Each number is 128 + 24 x the weight over its row's rms, rounded and kept within 0 to 255. Layers, rows and columns count from 0. Numbers have three digits each. The size before them is the row's rms in percent of the matrix's.

# layer 2 MLP down (transposed), 704x256, rms 0.232, rows 432-448, columns 0-127
095:159151148098112118118134144135116166139119124112144148147145153118131090120148105125150099120135127080100123073104112125153152168130083152125124112105103126094139093061146154170140165168144129132150095086054095098136130109162140149108126110111152112122160127128142137139111174081145144122144128083124139151132132098143158132149134153157118142139155116129189109077127130124134135150094
102:105107131088124088100140097167129117173133127151124084161119125124110134161130135133132122112131087107128105165179097177148087089110154108123173121123134142106088121120166123120129157149121121153147127125100136103115129144126129111104145141098127096106125155120064165133113131122138128124096101188132135151124162135085076089205113147145174157116129102143133107153118110132130145130082
117:081126135153142076126133131114141166123154127143121137152111114083155115079119107108147124156134107129137103130117085108137200100096111113143104146130098114099116115136121135135151123101117137119157131113129123114082143123149123099150122094110126091126126118149154085154072088131164135141113168118148126132085104091183127085116162155145082042137114132138119169131145113111125134114150
095:094168140094172152139138133136127090120119116114158126135134130120096135110175124098130142081165119128173170109169160087143117142122097130116135119094130124098124158122169132122133127132147102085161146139134134106120151123115110168123112130149133100160114130116120117104115146087098110112143091132155132120130146122135099092142139112145129158111109101130104131113137135147135174147109
096:124087093133112147102106124146121117141076129108103138141092172110116118166124175148118112092075123153111104139135120160138104117125123113134134094119177173164117103100119122122135157116131155139076123105109157071112141104103146139118119151087081161082174133133116154183110139136184127112154111100100145132112125132104133123146060120069103142143152099153157123137136105173112125115147
104:089149139125119136143133127118146142102124171129111157133090181111085135097136180143127111116121122142120123132109126124128122117138124127106170104084087144123121118132097141116109152130113109149129116151105086086101082152121126132155097155089140135134131098123116167124174125125135104117110107118087154136156134152133115101124133139098143146128124124084107138134110106135131170152106
097:128162121176135113100131130101110099094095147129131119150084116099129070114098088138119099131125129133128137104106186121136147143124114154108146115124150104093116164091156134168086136152170181111116131161149114141155115174163125106104090134134092131072154127087129096161100149135152128159117173131125140093075152158144158138091140121127135140142125111111088081147119105141108146113111
097:178170140149099153131109139173141141171116145116101126153163154091150127138154108128106105129127139111167091122099163141100166146106116115114124130165146089133134106097142136122119079162129105088116133130100135167164150149118104110115118104138134150090107157129109118111093089140077116120071176149097098155174138101147127132118158129145121115130132115128122107107131138076166120134122
100:109156134156113185101098140141113092137136096160075128079083139153136159121164130095147162098147111122098095115108120113115133144136123093147175118107126160126113160113142099130142081121114122057115129123094106139158109158095152159158122151136127131107127094162155148112160123124130165143145127161149110139109173161123115106135125165123116117090137134166137129132102080050163175124084
103:163070126114115102171099124143159127147115080136139143144110177120126179163113069151124121143168129086112132080128131100125145134084171115131094147103094129158119100118124098123148109110113117165110125080087145150122129093152098159113144151155174107100138123142132130171131141130113193118104096132117142101139145158119144135116128154101112137141116137142165139118164135118142131132156
103:134128118160095098113130133153119129123166123144102114133100163088097095114152123117157107110139137121175167105072089073177132145119146107163166091160136141145113104119158131114121133141145148113101141106129185127112155066154175140105106152128133109113104133130091119151114130138176129127158124135129150136146114091128145136099148155137143075094099123139091162127156180164126118093137
103:087144150122109180125163121114136155128109128071085121103115109123141130143118091172136093150158118137120092153138152099115169093096138139134174150140140167122122144131138128149114131106104104140128179081138125108143134163099157121168077116151152131124143101126143166103127116106132126082135132140110107098158119155135132123157102127143134102104087145132073106138134121137168135116120
096:153115147154128097157131117114134134152136089135161126136168118138130100125132141095094133153119103094156113113101110110133138119138149129084142145158134118140154145113125080112174125127104143104125107112100129123146122148116144170089092078111132139147129120111137108177108126124093126149116165163120146153140182170140149090117144150075115100064143158154136134118122122118169121115131
114:148080130115116149068110142147156170155080093143143154155138113140144113127130160121110135128110135110108096157120093149189122080113169131098096116116121164112128114134109105097153128136140105118124139149119134078127122087126141124079166155112152123107113101131154154113109124135087106137115086113079164125044163098109105094165143147140111122153139149135133102136140134138154150092113
095:110130148150147133138139103158165171136155127111085150122120131109084121096103160183099133131163134146130174132095125089109153128123155121142148080169125150077159124140124152132119112112122122136125105091163140166129115149165104125118096132095121100081130165151147154104179140118173119102134153132086117138143159156099150157137116146125162107095125118118173138131093161130133105100176
106:135138127083123146124118070088099125156138101124104149103125119105109103095080113138108154082113152126119139103110133137091171100147108156106114107103112077107105143108135127164129116139121119124145145117129166086118106116114123117159089151129182126135132121165129090101151152147130122138179151097107163144156140108115154138133117153139137143130106146110134128118124148109182143133092
097:118121089090117154118151102126112149171102151110139115130140075093104088162128137169149153122123123138100120120097135182139126133138153121096105106124116132129173135109144147148130152132119117105136146155137145157133152163140131135153116080093135092129100112083127107130094119128142115145118172121158121130117128128136161130142102160170108114137128106097098132112122137153124125167151
# layer 2 MLP gate, 704x256, rms 0.272, rows 433-449, columns 0-127
105:119165138137100167116155176089115157110113188108145173163147085104134095126136152132113111135099128123086092152139113093103157164163092122130086117149129090138144159117116102160127107121140147130138146135099145156108163145104127125104104144129133100150107150165124132115171108112153106124131155110111123110129090111105101089124147131125101104176153123103128121116146146124110112128119
096:150146120114145114119116118178142161097149104136133108119140109124136102119112150115142157113121145127091144123166133110135106156125100135116197090121111118080152093121172188156112132135115135122151087113130153109103119136131147136169076163131158144159134117135146152136116164180129082075084168127133104121096159108148114080155119143127146078131092174132171127113111124110143141106064
100:138142155077114156149143117113131146158122090121123148147161124148130153114143098143168088134102123080180109146131127163139120120130121118123170148138127107114156125141143098125117109171168102121100160134103180189094178128113100138145101102140109098096071137123152106050136086085153156144169154190115102130100128113094104134116144143130085114157123133137103135165122056099129082073108
099:142119109103149173084092097105136155120121109120094113159132149115162154158117125060107132119095106113149109100117171164137132134126167133148108117141079151154109112136141149129115151130133128115146131163099126127108127101103142163164122124063141119137131138112118125116130124134144150165076126182131119095144108140098146084110139106117166145108132100093079131135139114123067141115110
106:167075127100093144094155170126150198141160136140145181122133167159153154137113138131134087132117131122134125171137117123155142122171157154154123109115136114156148162140154131155163129142122126141128130152115110136106119136145159136118191122127093186117086100173147126133112151165088088175105171124120142150086100146146155123166108112142091167161134173158134125150134138113127087116098
097:151112105152132123123152140091148151126138094157128137098148124132141113149128133105131140156120103120116098123118101148137156099129113162118078131132121157121078093135162080074144136149111082153126124118105127155127129159187114147122173102132142148105113095103140122147094126160126136135115112150140156172093103117133140147147102161101078156152115165106154138129110157103114144133113
099:171103199107126127139152123117155147120139122129126082158123161175138141099129099136155137145125154091122122164177102123133108122172120127134138122133129158142097120125141128112141139104112127147124144126113166112115101136062148135092150129131100173126129115123105045113109084149148129126172099166106136072120148157124160165092091109141100129133143157145137153131144150090150149108153
100:147139158114098082128134116104107127098156151152138126150134120125082142128132115101123123116132164104152152125131120107129107111143111089146125159134158104103121136143129160113114144102081076156126113185148102110138089135107150160134115185125135118093162124133134077169082099138137138129127134132124150077081126119131152178141088147125058133157103139122165163097146122136181130133143
100:108137103149125106174116122091156109165147123121140129124123142118125109116083131105123142141145161157136155153121110195127080150103106107116119101095119096094095156127132131128119087142111154146116154179101127134133134137156137112139125091165144121117094097136110110113121144111119107102120105168124115136166148129153124131126147098135140127167146119176109109096117117129134122086128
101:100129113123142105133159172134096128126135135091114150133132104135187141148102162118095175154111179136146137149127072129105150153124134117121127129150109097112154121143105140128121097181135111111094124146080128125109134122103125129101177104142188123165164172133130129144062110095119134123096114135158135081133102168096107141153163145120156132116091154151143089131131133087096135123119
109:180124111128135128103121121127129109125147105134162118149135150088119126099100139120098134119129142116144129171127084154141149204150161187140097126116101152089129162109115112090132134144138123136165144152178145137125079136165110110108165163134076128110127103171114168155122091167135129118106163097130128107126145117108135140127164145157103117132134185107163149112148150133131161086148
096:102117128136119111135133058151093162094123117103144144106116136089141121086099150133119092169145089124094148113130119097140136144102185130120145121159102129133115098103119124125157137144130127119115133135146143143156109132099128144150151159141103134103104141155123130118159128126126126155105132112129104196112103132123145131152098126118095189128108119110153102144143134158079132183101
105:119142116132186116122142084173140123129111141111146158126144112142160129117103134117107128093135076162126106150138112164121147138153073145108162127116125088131130097113164168100179141147139124120107115128134126104144127148170100192140129126143131175138129109150100134112082122093123137121148104126118122079105133140138143111135108132129119152114136177082095122124120105125114136103147
106:132179135173135062166156124093112140120076098139115113142099097103168150123107156128151118132129107148173116114130153118135097109103139120131158095130094154082129168214107128095132130160116097114131119108143157141110147123142132147139149123113156147127135098163135131138112123132103142120130138127137096111132093166153136130143117113107140093160107131090121076132166142112148139154066
100:114123120126126134142091180132144109066134141100140130147091141133120146083146149116143123161153100116120093112155116087100146148173104099148164130116154118118130173097093145081146103117151159089126082188114148142123180127150084139113140146151096175102126144182123149118112156150139150176123092174147114194097113153108122141132146142111123142129123130138119156105105136119146120124097
097:139119110140074146154113113114157106157142167102091132115161106115126127157168103138123092124124095112127137141143128148108117137128106187142136159200089107126084083153096091127161084125126159101144091099070131132129080164082164125178102107132084126099148105149140074092128156157133182144123141097103150096065113156119123121159166091130095120145126087101117107133134159126105107098111
102:154128145147158081115114147113177121142117132107105141129101143115073145133133093102136111145144095126142153130126115090111127092146135120143111106129169130100121153116084179113155134171121158124128134152146139176117129104151150120139110124113171177147107110127141147147171132135156128142099102119061133149097125105126129124153125130154134177148105138168121096180129132150119087170113
# layer 2 MLP up, 704x256, rms 0.278, rows 433-449, columns 0-127
107:129137175128201125115101169155096117156113122109151143162145144174113145103095124086128138131126131139118117111125150109186120140129082134126186115110100150139123129108158149172144135116121115128126105144159100105134118121139123120095122131134137202095133140142139133106133104111130158102111123105125164121123184141121166135106135100119107128138109143157129155117161152121141150078149
095:083140109180101129150110162124148091105087154151094152118122108094116130110151128123120170129096140117161125140130129109134202123125165138144106151111144177121108125094092094097122129117130075108137165130148131063132143113108180164157151094082140139086140142148149117161123179117116152157101109112154164176146112141144114125158164114123115112101137133139144128157123126109112157113128
096:150102142163149126104144148146158103091092122133115142120131129093124161111125105139150106102106173160130123108104124130139147110113119149099140163142149141147106132093101160161135143156142183121090133110135068141134132118121119122128137134139120147104182107145123131161089085119133199126103096118167136100125124127172077120128126152140129191175146157130149142103111124138133167138140
095:124142115129092142120146122117115159113163123082143119157123151128136092146130128141096111122094148121121135078154087112134113166125148095121115142112120130117077124111109148099092128114161152149066157160113137108111139105113141125140144170095156092142115092118186132135131087187109145110121158118122091150086140132100156109121083119124135146180161149141134123144083085118128120125148
106:136148164105105158181130124145131101122106102124120085184113137129129110179113113135139178140134098104141112173174115117115066117129135113128152137152130121160117146098143122152162132153121136113147143131118144079095173100104186106128174134143104113092108155119104112107131134098101104134092095088096106105167146134144095075116134123168093156158160118107101112148081140138157161145132
092:107098107096124106121143107088207141143112094122161172165176116132160158146131120106101125156099098120132114097148164143119118117156152168157106133107130180082151100126114128167097167133129097160109090146120087114129158125138106135104091111120149152118114117149120112125135144132137143140159138145145127094128127107110144113144145152134136130136118139122114148125103108123120148178133
101:101147138163097126157118122135170089138145142135119112092095095125149136140094067161110119149112141105151149147096120136136083107120129122134088083146112136100129107118119131145157124140094141119112142093153100133155140146167165128164122114091110059134080111143133158125123119139156142125148121121148147142143149070155149175145122132130133111144157121155105112120142111122155097114117
100:112120148135133153127110077147120189142166162089136124153099139129156079105107102111108156084129124136087166114120094136109159105148132109152121133145103133052131148087138120115119089099116085124140138120128154135135123163143140097141106141115130144134097140148131148081135122079089119143163102141141090128119129171128140131073127046125159114108114087152129101110119137112148120142143
101:143111110112145101129128125124134151125148120125139170124119119114132142129137193106129174149156156129126169126123138110107123133079097145175087101167127144160141142099116131105115118088101122157166125101105158155137137087133128143133121151155113125132147100122175134114131146143108140128143130155108098165141121147124151159147101149158148117142106096117126150118160160186128157141163
098:096149131150149151112159105142142097118101149147124152105106120163110102062122140128083130118130162141086170132078133113114118111136137145106145138126130130157141099171193110130157123123120125137090137128118147094093121121080162129134123137145138113119126130125128156123102101114134072170168139117163096141097153125137116138092126134112095094145139106110150152150122138114110157103088
105:127166142085144116108120116161157131120080134153088113145107125100149108132113100183103158098123127149160171121111081089089096124111130115098133145156144131080112119089115126120110098092133134136081086141133115109139101122137080164103147144150099124146120120101068065139150152101166117154107118104132144134115096134147120142158120159088126122108159150090128113142136126123094133110095
094:094139107094144156138140118136116126107137137133133122095156146160135160151080101109084092148092141157130121073131112114153108159149165074100188148170124113162136188073121109133129115126138131130155130112126101107117141107145129162137135130123125106131137118122107143133126122113091109127156147115091113099173126134119149109154184123105119063105127108114125161106112109103119128138150
105:153140114104126143127112134119134135124135098173126112155154146105136094127137131157122156127127160127125147149115152158179134126088127141133141143117114128109106149140137150157145153118176104062116116091096116111107174120081178121128104106103164110126147156119115109136191082139127111154124121113090108151148095107154145128118090136102127118126114121143179131123119160118088086107095
099:126143053104137135176126170142136107176119108168168161164135100094174152172152089170109130142114166142110118135110139129128151131137142114150128109129136175145162131120104142129130136121104139110130152103116128111121150153114146126103166054147149089130136113077114095160144160109152115148197148177144098122137107145127161160130143136160141130140098118170127140120152174164128143122150
104:118150118145145125131134139074125120170160150095115106135143110142141118167163117149123164176095103086161130127105121117098085083133150176150086108130116081126165104158103110120156130168114114137111078141130137126128112132107086098117094095106123143152129086130161090130097105116134094104164133138111159081135123129113120100152141109118097167151167104147129099079151120168074122144101
099:110129146141110091084140078144134165132156108166139123156094106121147123135091144096109104133127166123133115120111117125144114133128141110116167093090158144114157111150110152102121114133105120122112153178185087125125198159134110113120126164121104180089096146180134188087138164118146137136175126115164094148131142119120122122116144137149154156115118116141129124131149120142120112172096
098:150103100130073066141127166196107163113104123141142134140124125112169107062110172112104121137093164124071109158121164111098127130138122125124146143125111132122099164096124156143107098161187156140146091108152103104176106139121121122141133123125106140105160128111151157133119116119098152103129112163157149160117118181160092127147122144149143131140121141113118135136130146153148095156093